Weights of a small transformer language model.
Architecture: RMSNorm before each block, biases on query, key and value, tied embeddings.
Each number is 500 + 25 x the weight over the matrix's rms, rounded and kept within 0 to 999. Layers, rows and columns count from 0. Numbers have three digits each.

# q: layer 9 attention query, 96x96, rms 0.129, rows 0-95, columns 48-95
# k: layer 9 attention key, 32x96, rms 0.134, rows 0-31, columns 48-95
# v: layer 9 attention value, 32x96, rms 0.126, rows 0-31, columns 48-95
# o: layer 9 attention output (transposed), 96x96, rms 0.366, rows 0-95, columns 48-95
# gate: layer 9 MLP gate, 256x96, rms 0.158, rows 0, columns 48-95
q0:473530524493483524497483466535461508539568492490427497468484540500563467491436503431528454451483484491492478527480513501513455474489521523457483
q32:506489491491490505494508504490506498511520495528507494492502491513509467497495470523500502500488500529518489518470518493506499498485508543481526
q64:486460524505479490561541477550458559467510463502493522458456515527558462447465553473547483482530541517484488548517487461455494484515516476482428
k0:517532499464499484502507474454467530514491507504508484451466478525504487504502461520508516482480528519491510524476510494482506518537523511462518
q1:448471500485513493506529493487516483510499523495518495536488485510510479521500479477467494496473478466490496478499516520493476489468559528488528
q33:505491530503491515491517515501518469499487494508493524487515517471514462501500515511509508530496498485504483504488488493493503487481499492505505
q65:504463499522530499473528520455501503477529528520533494535459495513482510520508455506514493546525525469501506543492518496520490512465510504465517
k1:495534493476460513480530478474475524496488486480469453490510548524534508499508524520532512476478508526478451521477469490503500537514455499510481
q2:474491508491477500510524484508519529507471508509528512522499496493475505523515470485491532539493504448462495495511528464555489491515498512523492
q34:497486489487485475490501512502502526470479489509511520505503502498491519476535505490513502520491512515486517497507501498496480492516507485511513
q66:471491496489548466525496507517488497492473538501513503534483492509481524540507467492495522505516503490534484476481525541521528489484520526508488
k2:517489499529528521489506483537521492507556467522512479547469521501483527527502503513506504497478494527534476486514501535498463487467462516513491
q3:470516480473519479505487540477509478467502523519523481489508496504518521530492467508503521523485470466501485501498551547510506506566521493495546
q35:490519518508494508511500500511477502503492501496534508492527518490492515503514526484506512522501484481498498503492497519480500504491494472516472
q67:559500520488545488509497518486492465529530544487513494515493485481499516537525481546465513516486494484515494500487522518499500497506502538498523
k3:513514492516479469491465518542496513469519517487490502517494539483492468454498514493481473513478479451457487465545518524527521512489499521514469
q4:516480533483499473531483511545478473486538511490507527498469485555525518512479474486475495509465495511494491491521519499508498499539503548498511
q36:518505509525487533508505504522499518479529514501498527514471499482494500505493502501492489512499490512510472490504477500484518555491476473485465
q68:531491557542508475497498504516494511532528502508491465498483462525496463473503519533465495499512479516548486482503476496482512499524516518497496
k4:479511489464472505520464509518504485489505580500504497505517515478484451519505490487476464458473499474495457502503468482481469488491522477479506
q5:478524512521475461539480499486495555554506503503544495557523486506532569511490482506479480524521530468470501514483517509516481508496494537536486
q37:525497508496480503465481528502498551477488495502497470506506507494513501485474497529488485472463467518480544476503499505497493498496467466458480
q69:484488482487513494523499495508505542535470512484559436526515476548486527508538505477469517485491522511565458474495495508452469505505531474487449
k5:494470462496482509564511525507510460461515441512511519467472535493486473519513522494503498465487518552503492515524521467478519495483503487510516
q6:512558507469526525518533471533520521499520521522421558473494522519501512486490513543538504477510526521513515510495504480498495438515518532454471
q38:464519490481508507516492457465511503508508490521513523476489507463483473502489485519486533497487473470523535497508513450513511467467536447502496
q70:543505499476490486500496469514476492516497479498470515483466480515517478462521496461512491485488496508489472515476546479493519473502482505541495
k6:488505483480565512473530479533485503547520455534525470507445508525508505448466525495520511518536477481499527532497516534525492477554532514508513
q7:495539483501516441471541493507470516479484525507519509475513469480500479492500454471490502517446459523501461475456456439538504454468536520458493
q39:505505454561534530501490510494477502490482515510535513505498499469482474500513529476502498526512487500522488472526503514490529516473487466500471
q71:497494491481513499464505480475470475480477490480521532502501498489516549516476506447515522490470453485465440482443521485498500488533493527513485
k7:447485527487566567522496529520513494484522540456498471496516507509518470491482502501506505498500496450517493510492472510493450507537522482503510
q8:584490540442478522485480503520450479531551487518510521466523508471543510491507521570513474476418525535500406512506479472462534476516517540492477
q40:485467530539487508477459495511509519471456496498470501494513481527513506486510512524522495523478527549508514495495498513487540557523427523484471
q72:510470470452507511496522520472440532497522452504505499486420520530504521491505517489551508469479486505518470514511479569450439475503478473472450
k8:530523526492487514443488532529457458512512512504460499528530510485509507432507517496485474518489497499472492501492524504532531498470526473458523
q9:489571519480495488455460524491572489503532495508489455509494531472496518494508504527482509507474495549478545429508470521520530539453426492476497
q41:473476481489516472479501516519518505541505526471533450482464524478496502514466488431457479456492487506489499465486505529515499447502559501438517
q73:501539537490523525446510512481526473501501496488477497491467519491489496527462508478511464515498475514514517494462529516487513508474448507497519
k9:455494489490531493481495503500504508473436506511522446486531531465520526473511524466506503504502502467457502472478469515510524524508492472455497
q10:511521478507451467482483496507497463528562478477465487469504454542530511393488496531500480475470469518502491570513524503489522537471530515501498
q42:537482515512466439493506493502507476505537476545513504490454487483526510452483461484460453431521541456490528520466524509494446490553524519485471
q74:472483463497480503501527519507542499501499504497465476467526485501476510527491500540517514470535484498481513524464506456470523546504530489516488
k10:479513532536499485521480482557534495499547534464505503535454534493479551513492523476487492499446491474532524484537502519513499476531497491531486
q11:485493496533489509513516473539493502526486487491443511464520442482496449482483522525525476401476502491527524491508471470514509459546515454463505
q43:494480529491488518512505511567509507558571514533465489479454468524530497515490493515471473461502468535540476492510510491503520483477468538475527
q75:494457532543556474500516505524467571502559429494479467440456514579511482437448551490527461479533498520483560528538459470488495500531533470488505
k11:479503508495511531514458508563575478509515537489506501491441525479501506523481519519426486522498489450536492446522505544520486507457454476483490
q12:530514526529490481476446575522507553496494470474470433527497514497487538527469488468537427459500483567500510475463456506502451511505554510440482
q44:468477543485493527498465505499494500469476499473457542511516514451495475522459496503509522517500535510535459511519490556523509539490471488467493
q76:456548489493472479448475491535495520466471504483493468518520499527476524524499475494501475500484494489487525508482509474488510557506539552486530
k12:509508482530531534479485522481548498487479546520526480492465518504508473536520499512496530504460514523490506448462554530495528492494527442472505
q13:532481543510515489484488526513452548519492523526514482518516495538481556492471515404502510482484508469514484499515515574442487539502516506525509
q45:464472476521512493509536491497479502506544522498529460487490533519503513508482474495507510468490436520525514515507496510529493425495499525517492
q77:497517478547472502483472491492477572485484507526516538459491539488523499507518510457469492473502510499484553535510477522515524521518489471502439
k13:477517477505466507524465488443521451524509455524517519503461493539506474512506499515522511469462486492502509525455535489470479517462504486486526
q14:535466519474503490433496506470478478482443479491493479535490503547476505483528500489490490470525522557484494487469405485526522510453461477502456
q46:469510514517496509473523498501506481490479493470516482468521554479514503447478485517500486501469534494509508462503502527524541532499516439456506
q78:513520485490472471487506531478467482518539479475501476517521483524453476519503489502467510496523468509495502474512503566523486560504510497447495
k14:484518520499560535460534494487469495509469496498488521508491515488498434487518452545517500508466522480507518509484495502509562505552501554484535
q15:538513470510534454496562515520578476508500439474522544438472496547473509484454498506502519515521531504506556503534434451522489499448540465486469
q47:479490520531497538495546503495484501485546490455552549493457536493458464508478467486552561484455464480495481514525491516478470514473549517507475
q79:488467517455521510547522480478497465491508483529457461500520501551482486503540482506554474505502491521515496474526516518499484507515471505499495
k15:486524483486549533463469529525490488478532539530496507509537517542517510500494468487507490518506473482520514468538531516509456447542495529504487
q16:518481519497514520490487486481526490495487494507509518507477496513511492517500475504493494516480484508501472485470467502519512488518477520470504
q48:522486507525516523482489479491472492477508510480508491505508517486497509496503522495505492499514512507472494513509506504504494483502514486512474
q80:522521497518494518495510479515525487517506515493465483531517500477509495539488467485492512489478465502522475498474476505521483502506512526485516
k16:487516496485509492535522493494461496496514491500493525469499508512509495466498516498528467492500501505491541539485496496479489521497520512475494
q17:496500475510513489516511509459518483494523538518505493535515486476478485515564482544459545548511504511522500480508543529471504516524486533559543
q49:499491495522508535511498498513491538499480515486512492507519491495496490495526509489511514508511476478477492501528497506516508504470525485525490
q81:527488506491503488465466488466551508538478542481540486516539492436487473497511470522453517511481442509510480481512510520497485507475500555531556
k17:494490502527481509490497526517535506480525498475557461486450508513495521524523520486487493536461518451497476476513473503545507528466517491460440
q18:485497552495484548493443443527454557484500477469494521462473533480549478489433510448534443461493544503545500522503493484485492490478496483480466
q50:517511495479515478528491492489490477524478489504496524469548498514499484515494487523510497502512512495508518514487508492474492486508478514495529
q82:513470529521490536541513461510525501457494493496460500498491501545528482507474488489508501513500514494475516518510522451505470468494525512495502
k18:497512522481489451522504545489518504476524529540494489497485519459528484508485401509474507487472514476503487493463483501559527509541518533473539
q19:454528518535493517518464526505513533493501521497558502484540527496490523516495506499531495506495492469523502517490460500454497518481490452512515
q51:497516483493512494514520508515516481511482480494540507478530495498500513517520510508508515513499505488497489503502471504498520477517503501512520
q83:534534467528511515457541536491485483477476533498534522501522494508510514482495525482490524532500530484521474496509498504462484533508480511473513
k19:543535428529527519517458471493496482509531471483488488467553478471525516509488500500487500490482470526518525496514484557510511512509508487502469
q20:500502500495535479516523504468496507498488544526491511543552476470511496516544512507481537458548520468549531489500515514475453530457503546537499
q52:477502481504494511502484526476498503476436500514524503489543510515483503507521529482522511516486494488491494482487493509492503499502505442510495
q84:485524478507502526486508492505526470523507499501516523534496526484494512529520472489456514528489533496527485483480528519471511536519508516490502
k20:500490493510437549490510509531528514508510513505504552532415541502521500490514461491460466533515482495495496503511497505541501447520472463512493
q21:513534459495556547456504520516461453513437483506494478507460501416486503481479524481476523522523476498489495496469449521497488485482447474504501
q53:446515513483525512470503495527472484502444496469524489500524515530480482474540565459495503500474457487449526498484502493469521476515498451525500
q85:533525464483515512523489527532525514505492481522469531527544490499467468461487531487473509507526522459514475473489510535530536517434483505472500
k21:511483537522508481486491484508532454526513516500507484492480510486523545505496488493498471498497516483466516497541526542505504488526472501483491
q22:516496492447542537467483489502507498521480480536496535544544443502516493489502504445517496493545459473512505521529525463489524504520475506472496
q54:463479530473453497496487484524503507465527474482460505512505465493509478530469497458489477474473492489519505515502488492487473481529482490502512
q86:478502504508540484515497487532493466525522499471466554472488497529473528495493526506485510495505519503544504478499505480500539546514475477488484
k22:459496523479498522466492492428500498477515511493512478540530511476507486491500528477488534512483529499506523510539453481521465511502480487498487
q23:478513517521508569492474489444525502473454476494484535473513514504557464538547498507490509508462466480519498485526531437484527536495499468514513
q55:512491508490488494523482492492481483501472467509491532489504516504486545546502495460488515509517507475517489504505507501556521497470506521491506
q87:480507467490514494495511466496474501478541519495470502527482534520471471510521467473528521507505497460551513454486578475461499479472524484491478
k23:547549520498518490473495464473491492501480492509524518475476481505503502508508510471496526443503519481535488523494506499495501462488495501539507
q24:492521487494457518498472480511503482468461514511494516508551501456479474483516507500488473459467482526481523453518519512474461510488484490534559
q56:468471509527506494484495501484504465504486521500490540497502503506474553528524523495497496521473534490524506483479518528549531507474532503473495
q88:457527480476490487531525522494478474517506528460446437539496530469511525461498486439500533472480501508463469473471512509508500515516543553481499
k24:509464531478523514506495485471512497441460531512492496498522521489487524479490524482501504547487472492503522488464490472476511505521474488473487
q25:503512485526534517481497533515484456455484494473499510490483534483535480495457487552478557517483457472534505508491541516519486464462481545512522
q57:486552503514501475499470473483478485467494473519475474510507538487517501515466524441474514482528504457459487468460544503515501555469437524474524
q89:505485472520518470474552527505520484511501574522472481504457496545504497519498476545461488580480440515482485517539510510531480495471506478529511
k25:480574482477475463528473481478516486472538512507500478482486523521477523501500525490476499478510499513483580507483476445502526538483448494449541
q26:538527480518480506502500537501499492483463475452502539508479525521490484482472577508524458477542490453477480516503492541473504517498529528463456
q58:531490526483461457451496490567514504499502507470525452538502483493471490498525528453503442493479479523484532481470477500519467502492506516468498
q90:511508516525532505496498508461490455508496451469480534532489540498527506458507508499509493493518530501480501470503493483476464486480504519531481
k26:523491495503509515478480496487473525488518511497451482520544514469507468547493517504478462480457525548456523466471491530524415483479565501476522
q27:493493525513485456466507512494488456503552491523491517495524482491509494538517515527521496485487539487534499516471473523515490487493448448509502
q59:523494519494542509499475497508457464501528465557520500522484493505525542482490515524450486493524528464491477502521490503524532501491515481513504
q91:483498502513494488517527497543500523486521488506510473446486473535484508512499549522492490529526517481499501461477485492502521492482540509493474
k27:480487503513537489513452532518514490508507508480519456547511516431494481527521532474488480537469515483482505466501503528550490478454464478499505
q28:450490486496500567499483525512482513526526496510497473489490515505525534495528502499466481481515471482535507473483481493448431448520469499492521
q60:489485516494493465487461522520528515505523476501514515482443512527514518479474530479472487480482441491506490501530531483509457495496481479525493
q92:494514462512436493525464449544522480487529451515483511470514485469500514496499443486508515513516485469479561529508520447476455457522451526492485
k28:493447527526480524508489509512494490514499550500512473502496533483537477495480499520497531483504505494502489482521496483498487485446492485529526
q29:507489532501489508493501461528488506477488494467490556487478535506525496479428525485527489533512483505494508490450483455472503527523471506519535
q61:425442471476499498475544492473516465482533483465471469498530509526449480516446477511487507545511521491483564507501491494510553481541550555480536
q93:545515505541467507533528494488457505527506496484504485475497519497500500470497531455578486476538517476483517536485444475502486509536517465478446
k29:492445499593500513487481500536549468475513515517533482547511505466462519512545484499467485506499454476434513477501471519497522524495456508503485
q30:550499472461524535499540497490507442519488501507532496483497525545481446541524541506488504475461526514535482543545501471512518500498425565563465
q62:498508458448486483493539522499484518454487470498481494509546530525507501446514444448559503530489525494506533513524531481501515473535526521507489
q94:499516556562499466518531491466509482470506510501491523515495530491506497485496521482495521515463535471516550506496530518462522544455491493511514
k30:479564508527526547456508522502485550461535490466519457489516523472508506499520455445500473481534451495454498510496485493484506474505480490488469
q31:461525494486459511503498515514454458529527545487506516486469455508483485548485540512548507505535530528560490520485472532521539505475434479548560
q63:562500484504479512485478525552478516472494490489551529490493455563519472459475491496499470476485490466514462487478479508502518468475456499466468
q95:504479481526487487449535519473514480452541466484499523507486485473469495421494514549516478468544502555572465515511532493469531514544496475535500
k31:528496469494541474489524506494503509497518516500508466511456476512520511491495521482507497475487448502534494450499446476499470493460469490457499
v0:515552538494499490492479535517492475548496536450496526480535470472482519491519543498546525522493486501513455488526506524498507491505497485473462
o0:521490492487455514522525474448466493519475515503483499511497519470505492531501509499515491504529537488544479524516503468499528495508483532512485
o32:490502487529508470508488479473506503474488480529498491457453492504491508498504480482491499493493458514506524455501486491501450527530507452518506
o64:475515528473457532466528494535487528490527526493466481546534502509484531518500495497489497487448548506431537556490529511523535458461472516477504
v1:511507490472474525571485497480533484479514499494491526555490497478460498544506484490503573501489549537517502506461556476494546448477518492520475
o1:543498508473497524513468514527461476511485498494475509522463510506499448516454528463513490492543507491535474498469520497470432513461491506544482
o33:472516510494519465482537514544475512488504541509503458482535516514497540468505510505487464486496524505477515462531490537551525499552482491499480
o65:452520529512500522491476465476536505511507461459525508565498506503512526555512486511453543535486473476502466544498498496465485543450522504458535
v2:474488456506489503488444559504514488514490492492503484525460481487535512487475494486509518499537510516479520456515457501515511512484513500500525
o2:476513490520548492448533518476476513547492495502511483524479499492521498475474538503516451500500528490462480512537474474517499504501457487491488
o34:509517564480472501528513482507510502466491509501483520446493508507473501528520501496476520543517458510521501516494489489483493499511506512523519
o66:470508461482539491500490497484480446483494512482485532523513480495483540493485474534555512422491503492512522475547526546473449555502484495489484
v3:505503524531496509445514492508553510519496492473534473505500494504478549498523504500504487472480506499495486485480510500482511492540488501502506
o3:482492519456469471497474474525524538521451495494550549470497482485474476503510540485517491497480494503502536488437486518518512542498543499492489
o35:532506474532502505497463508497488447499511473505440514498483501512514514498509485476486515516515478507461498499486522498504496492471489503523466
o67:450501534482496511535587509475487539500527536516526485537533492500472491483493519493473478499506562506575474519545504514489483507490462504493524
v4:483519511523499545447505468501493516516519527445513492500499487529496547495506497497470500542546487496517490521489507505490532540494540518498476
o4:521524530496534479496480503547517499524456501497540465498485466511534494502490533542508505481521481465495459495516510506498503479471461516494514
o36:501480480476482466498484520516521513464506456490512503495508499504510484506488425468497483473487527517504491497534512495503498484509505495490499
o68:484521464514477555530564521442468504494484525496494495487469519483444495491523554501494477553526502494488554509463513521533463507507498512511489
v5:486471482461425518507528508502458475513515489470488525499499506510465472498490520542492487532486515472498482525512544483547494492511493516520450
o5:504484493509506557493511498500527507536501508495532526505509522465513453498498488491518496483473500470503482510521515496503479491491488474522522
o37:490482492493524494500441495514520508462513490516504482503464515496522538472469508507461524509505503510484507506501494496498512519484500518460529
o69:478530528508457483507564542486482475506500482467459544464501473505470492548506496472531523509511489525509479461459467512477514494518480487521440
v6:470530491495464511508523550534487520488472518472476491513529507481507496519493456518528460490517499529491478477536496469533488538516466456498521
o6:490528511510506482505511497529467502524512494520480514491539467513510461523546526524510449508521527488513511504481497480429457499521503477463482
o38:484453479492527510498469515479518494486490536466533496509487512466490506505507532473467484494523476526506495493461483498521535465466506519472466
o70:513543520486497510507503455450541489487520506495466490476516519503509498499476445506508540495453530483446509510546472499521465481520471469524563
v7:520485506481513526544529466519502492537480491464459538501505538504494504520508510499465467496569486523523532506495466456520519530492523461456491
o7:479480508506498491485479509529481547481434548503532442469504468534526511456466501477467491513545561533508483485471493557481465442504501551554479
o39:496507505517499488482505508484505494503533480507513501497502488466497495489519502527521479510449487436512476513498511474514477472484492495490483
o71:472545465483488476493451450515509472517489515473474487529514496524474540527455494451469500464525519529461527458482485480489536538547498474485522
v8:493478496495519472480482508514519520487514487535457498474478516497492529518491505517513463539523502560524470498455539484483486530500536486516529
o8:493507518532519492477481440484512519484506489491495514501516521524504516512513495462492477473466484526465507554478526468452509451492496485506503
o40:480484478444491528485528524491455478542474488506492505520523502518520520440532491503514503516496513487515494495515508510527487483511483521475512
o72:508527530520484483551482479501538528464520567494492543462457460469488483544446462503470538484478504479478534507516476475502534504513490484536455
v9:469494489485512501497523464483485498454502484513513508496526506495546523503469487475510449524525494534451518515490482495482525501510541510521445
o9:505466484525536521524485498514485466485476480509489541511539522515521496474504500475533504508505516540485492480481512475470477502510561508465527
o41:509515477484470501505515523485516525523530502486489480486452476482500486537484519494496520463520492483501509480506506515519486497471463472506553
o73:480487527517544508463417456500503501481486490461525473493559482510488511480539488521479449504461537509481484511500532492503521432553530489517441
v10:518529529542506498555509486508505501505482525509535513473532540477476531523478473497507451528496522512516499524557518528490509487480508461513508
o10:488511474504520497464478487500540541530462466518497439486491515521518509494516497496484503508503478459523511504471452504472539506539498531507487
o42:483487505493519496481551525484482483488511533512488527493511452497513477514491517501524515509493530505474501486508516507507494538466508480476498
o74:510518495518496481519494492542517494464489480460482454497499569560471513491498473517531490492508461521512514532485493459494473500473492493511542
v11:447459515512544506514512500505496488535515454528471492520468544518510504484492501537524521485503515490482520514479550490488529496474548484476467
o11:527510511483531482508506488465480491445509490536537494525485512474517481481497520451488480487499506519505492501483508548481508522503517526465526
o43:523527490501450510506492501556549484482528550512485518497522463506493541554538455504473474480517487488529476502540498510523502467524459489554503
o75:417490526479491454482465489490472502504497521471492517495508495504470507510456449499484562488483526461501520494445486477523519513504513538485503
v12:509467484489491507480485548459474512509495522473530528477507483506512477496551449511506500542551525525495484487455516492532495480534484493478467
o12:517539512491499526508501557484483454524473488477485496489505486535535507487487504515507490499484499493455458536461491526472492461522488466548479
o44:475507505532507469471510476538502525502501528495492506485459501484466498495474544495494488477494496470505512503529525484509508501458490533492546
o76:498477511452498542552518516477518525503515515510484446565525481506526462488528454530494510499516493539516495491458466508489477498544507494479457
v13:454517553495483489555466502508504460500467529461492535474488483527479514488525481496489509523502461456522531495496504521494509544518509491549533
o13:501477516512531500513470464498503494545470538544466507565552508516525529481498508503510506464505557485449457521541465518505492477513489550500461
o45:514500507510495513426480522488497517516515491492498484474466491516480492500508482534491467513477489500523505472488489481515504482494496501476501
o77:510495462462479475584521491526520513484509486546478533519469470484498485492501498454467553527538537542556498516464552500479538552519505531495511
v14:528504545467501489517510539497534512505473491485488457504510497507527533512493515501487536525494491470507516532513502489532500528492481480510509
o14:491502511495484479518522488473513505487474510489484540462489540440451511510517482509519504511530491495526503518522539540484540560480467503482454
o46:482481459493505513495456521504485492473518501501519446495514488528515451478512499505483513485497509506508513475460480539484486443500466512495533
o78:550518481503526480528521492502473489540467490483489571514528484496526521511520517501520523491537521518488508527519466432507482527535557425523485
v15:480518474555501511492531548523529469481521521505465509487539490483507474464525512507508480515530501464540507495524479483504517469554517478488473
o15:458501504503505504560488485517464495511471484508541473481527515473524514477482501536490523526544536480473486481504493538487465540510468499513505
o47:507502497489510500476503458497484488522496487499525503526471521535461469504489542456516484482460485514498496488475534466504516483495511529503479
o79:466530488519457502516497503478530539473548490489469503455495471466538531523526464574466524500494515465502515513517524470504506510497495496484525
v16:493513533480488428499526525527493491524503496469486532481493497467541538502476472490576503528476513490466496493548514506472480488478541536476527
o16:508460527506451485520473495543531484458485496507466510531547488518512511499489426550541543527474483521543523487590490503475479514535469470533459
o48:511530464526495525482472487506507507522523498519514481508458510503492462505488556491458498486502488493488488504462507468487515485479472505522501
o80:501506527471519445474540561461484517485510548450481469486497541486464497514497474518529465503538460495490482483530477480518493506514507522480523
v17:501519556536505479490474502531524499492516487472492484468532458502462512512521491528502487527458536493525528527519542491515497510536465510480478
o17:507521479489485501517528501501489506525480467472496480534520489546491506507520498489500482486475520532496508494426515543523488472456519477482508
o49:492494474505515512500490521485482471526496513506504538497497490500531504510475500496504514500515487462479458493489457497478483507511486518529514
o81:512498553474434526521543488510532533428475490505504486475465527495438488535536474500514483527519467508548540468528481495525529522471519468447516
v18:496550436498532465507502512529503483539497485508519481520519465515512524452447523524485505504534540502485513543520500495507544556542507512508533
o18:520523517513524563440510489483453481502518492494515543470451500520493474484555538526497495534447492522473501514570527557498477486514536513506509
o50:482468497497463487537496506507536495472495505514500502511510478499502488516507458497512464489488513465531497486492497496496483507500501477495515
o82:550469510505574471444519487468492541527521536481489447495499512451511497512495524483515542477547487525500520521502474490484539486496535536511495
v19:514506528535500560482509482469511495534476520511467571492495444502481490473477489528489468491513501504510475459527514492481446488479500463524531
o19:516527488485543464493527494532497482549498521509507455474501473529505535462475513469511550531506465521461526490481464492495542522493456493461473
o51:502495501492490488515489509516463515439522531518500506498503551467485483513477489484473454455515506522519472510492501538489504466501503509502531
o83:481495525526463511478500476491541482533510454495479461494488489509499506514528502512500530530464541458512511524515490426513505522510489499494495
v20:436497491483491485510488472443548491509516536478505515519509478465469487467461498511518518489493516500530455514539480494468459503494456477514496
o20:481481520509500513509498519500527530503526526517537553506510523571528502517505487522486511545495532500483481519538495450503503509502485518514478
o52:521509495471492503516483464504462513520482485515490463523541497473511519509514500506504515440506501511511535484478522534521507521507542497490553
o84:497476488490512559491541524515543486469527504454493510480437491458473475507497482485543520519476494488531464513468491477493494434498503471497495
v21:499512512463536462492493492490484530481492509507517537503496555476496528473492490469450511492466538473493460499491522529513525517508491460506491
o21:499516466507515472491482507531506480478489468504467515470500537507514510516487481550483550492511501539516490497481499480481521500488470467512490
o53:525488528461453516520514502493498465495534511497505466527482479511475467531525523484519474512524497480488491472525515464519497496456502507502502
o85:499485478527521556471515490510513498493470502478521540504512548492540520464465518487481499498497501505509521542429510538479519481532490516503490
v22:451555503521525478470461526460512503527544516503489500506479495475515469506465496452496501491517509505506529479496499422564543494495509514516472
o22:479528493493511493483551499509486537475500514495488523534493561482507521524482474498470502481501508516519457497446459544490503517551490471462515
o54:517481507498492501501507468521512459490484461486465509498494463537472500531505509531540505506542489496463495511490523506483506516463506487524502
o86:491517541500474499484435524435543527522526491494530481503515516488487503533512503479497517484439491487506482524588472506518482479555538488514519
v23:476504502536510484484530493522505524500504508521536490505532495518523446434521500493491499449468546540518469505527522502509508482488539523506493
o23:449453522507477474488511505498492500534489487483523492478525485445478481477500512531507496493524528457486530537517517468486502507515464503528487
o55:495544477517510503540472516488525502518515506459496534505459495492533517545489494506481523509506466484494493488480474469525497505486482491475538
o87:541474528504477513418525501539463499447526502536530473513493524529481481454481506514506510507472462501524529511537498518474490519505552507506479
v24:449468516482493519505533508540526495496490468509547495475465484524563533479524482483501487516495464507521499522506475500501498453467463526480484
o24:522504473519489540526478489503499483504490511477562521467498523516530514474485522497505490482481479485527496492505479482513508528514498447475473
o56:510510518535512470514506485475509486535480514522478500505522497479457484505508532487462547498516522497486504496530529515487465531494515526506527
o88:490494497448490468484478484506498494440563474496446474528504457504475506533513507469506469521530476500464528472461512487524542497469489504530483
v25:558495506498493526526503521514576511472491518496466504509500513544504528497515457568477504510485539469451496500484440500503526459511516468497525
o25:507471476471501503496505514515482510549489489533501514492501485512510474485561513472512495531471484490546496494485483497548529546511487510529515
o57:492507520479505481486499492521520506507498485467509489481462496490501474518509495507491531481535496518463505516498504501453442472470475497483441
o89:518528512514504518556484481459478503443513543523475525506493502498504535458461501475469495481485460500526487487464477510485545507525517501491565
v26:508506443527440477499464477537506463561535528554500559488485516510499482497503493467478501525496491541522517465500524516517466499508508492528479
o26:511528515506514569485513547491494517506527499493479486543498478518534507515490528523525494475474485525550496502523474492455452509479523505492525
o58:491525505513532506491502461497493507499450510482489523490518495490468493494509471501484479524509494510482475504454531533516523513503500511493514
o90:447500480499436491553515551495481496434563486500520439507475510467508488492454507498496513495505518461487551518522486470481508477519485496475454
v27:498512445513513490498472484501490532487470506525510492504516499494523512512514511518496518497511507473522486469521504490496509481517547519576495
o27:477515511513537513461463497528464502495491464509459506515490490515516481521464504504503542502516508475537448545547513521463484489519516520481461
o59:514495503489505494508515534504522497551514494488535479495523482493514537514523504477522521470474495529466508478496484495522517500495477478492532
o91:505494489516498503540515463461480488496493521514499498518489530482468490453438485514512479524541542493497520507465497517508479511479535529520497
v28:496457509536526530546555525511466510464491533484508462491484478501519532436474538452506490501495504507561485475493492487545529495471523522522529
o28:486539490533521495468499490502531457492536471487507507487493483482518496463503522514484502510496515445486458526473469454505503549456469494507510
o60:493504490508480517509485503478502470545518514490489492528533518489472514540481478494510542505521458527519530499496512534487472485538498484517514
o92:546518495479515469476453519541523579505452492542512512495510492533504482470518524537501503475491556480478463487508467450491528488461500521500462
v29:480498490471498478506536483519528415501514518511506523458529490510516474473499521514489486453516499493489517490520525481575483519494507492505487
o29:494475463456522493521453500520508527497536521504500479480493509516476493472481488524480510533518522512502509491479497497521487486533503542522485
o61:539498500524504493507526532459521493515447491532521521508521494486523537517483475494494488510480492460491452533464490504471513527505497523475498
o93:480513497512466529467493462496479521450555498473432520526482506517490495488526466508512540441525480542489512519515503514477511501497491491523491
v30:440497494478506489491494497516500513471470517452513493489462487526465535523482522524522484447534496497477509501472464509507510486475469504505517
o30:509487455491464527520522501501523524483471534524500497517480458501513525449530452482514467507533546476498516485499538518506505494504514473502464
o62:539507527511496510498512517482520444510519488507480529524488532510535485504475550478488517509490455530515503489547519495497505480515506505488530
o94:482488490560533447494478489511479525516525481515520450467515487452493486540512487516507530511477526484471495530467473463483519531462486500520448
v31:473486499512474500482513515475452491513549522493488483502493439482523517460535472511475531488520511503507441494496489499464517519461466489482522
o31:508495494473554492535526484525481477494471479491490485475475524515506501498502470492511505514491513476514504476482461488489554523566512509480474
o63:508502487533469497506474481474520508499504490536534519524530532523490500516476495503496515518516449492465499488492520474498510483477524498538526
o95:502496518450509519508516512531522509528475532448479507489433412510492456444489489508505440487464490496496478525511548569513417520489485484486474
gate0:494490447502527518571531490521545476566533463504486504526522513538494512522525496485555488553491533489478437504464478490485514447498511485500505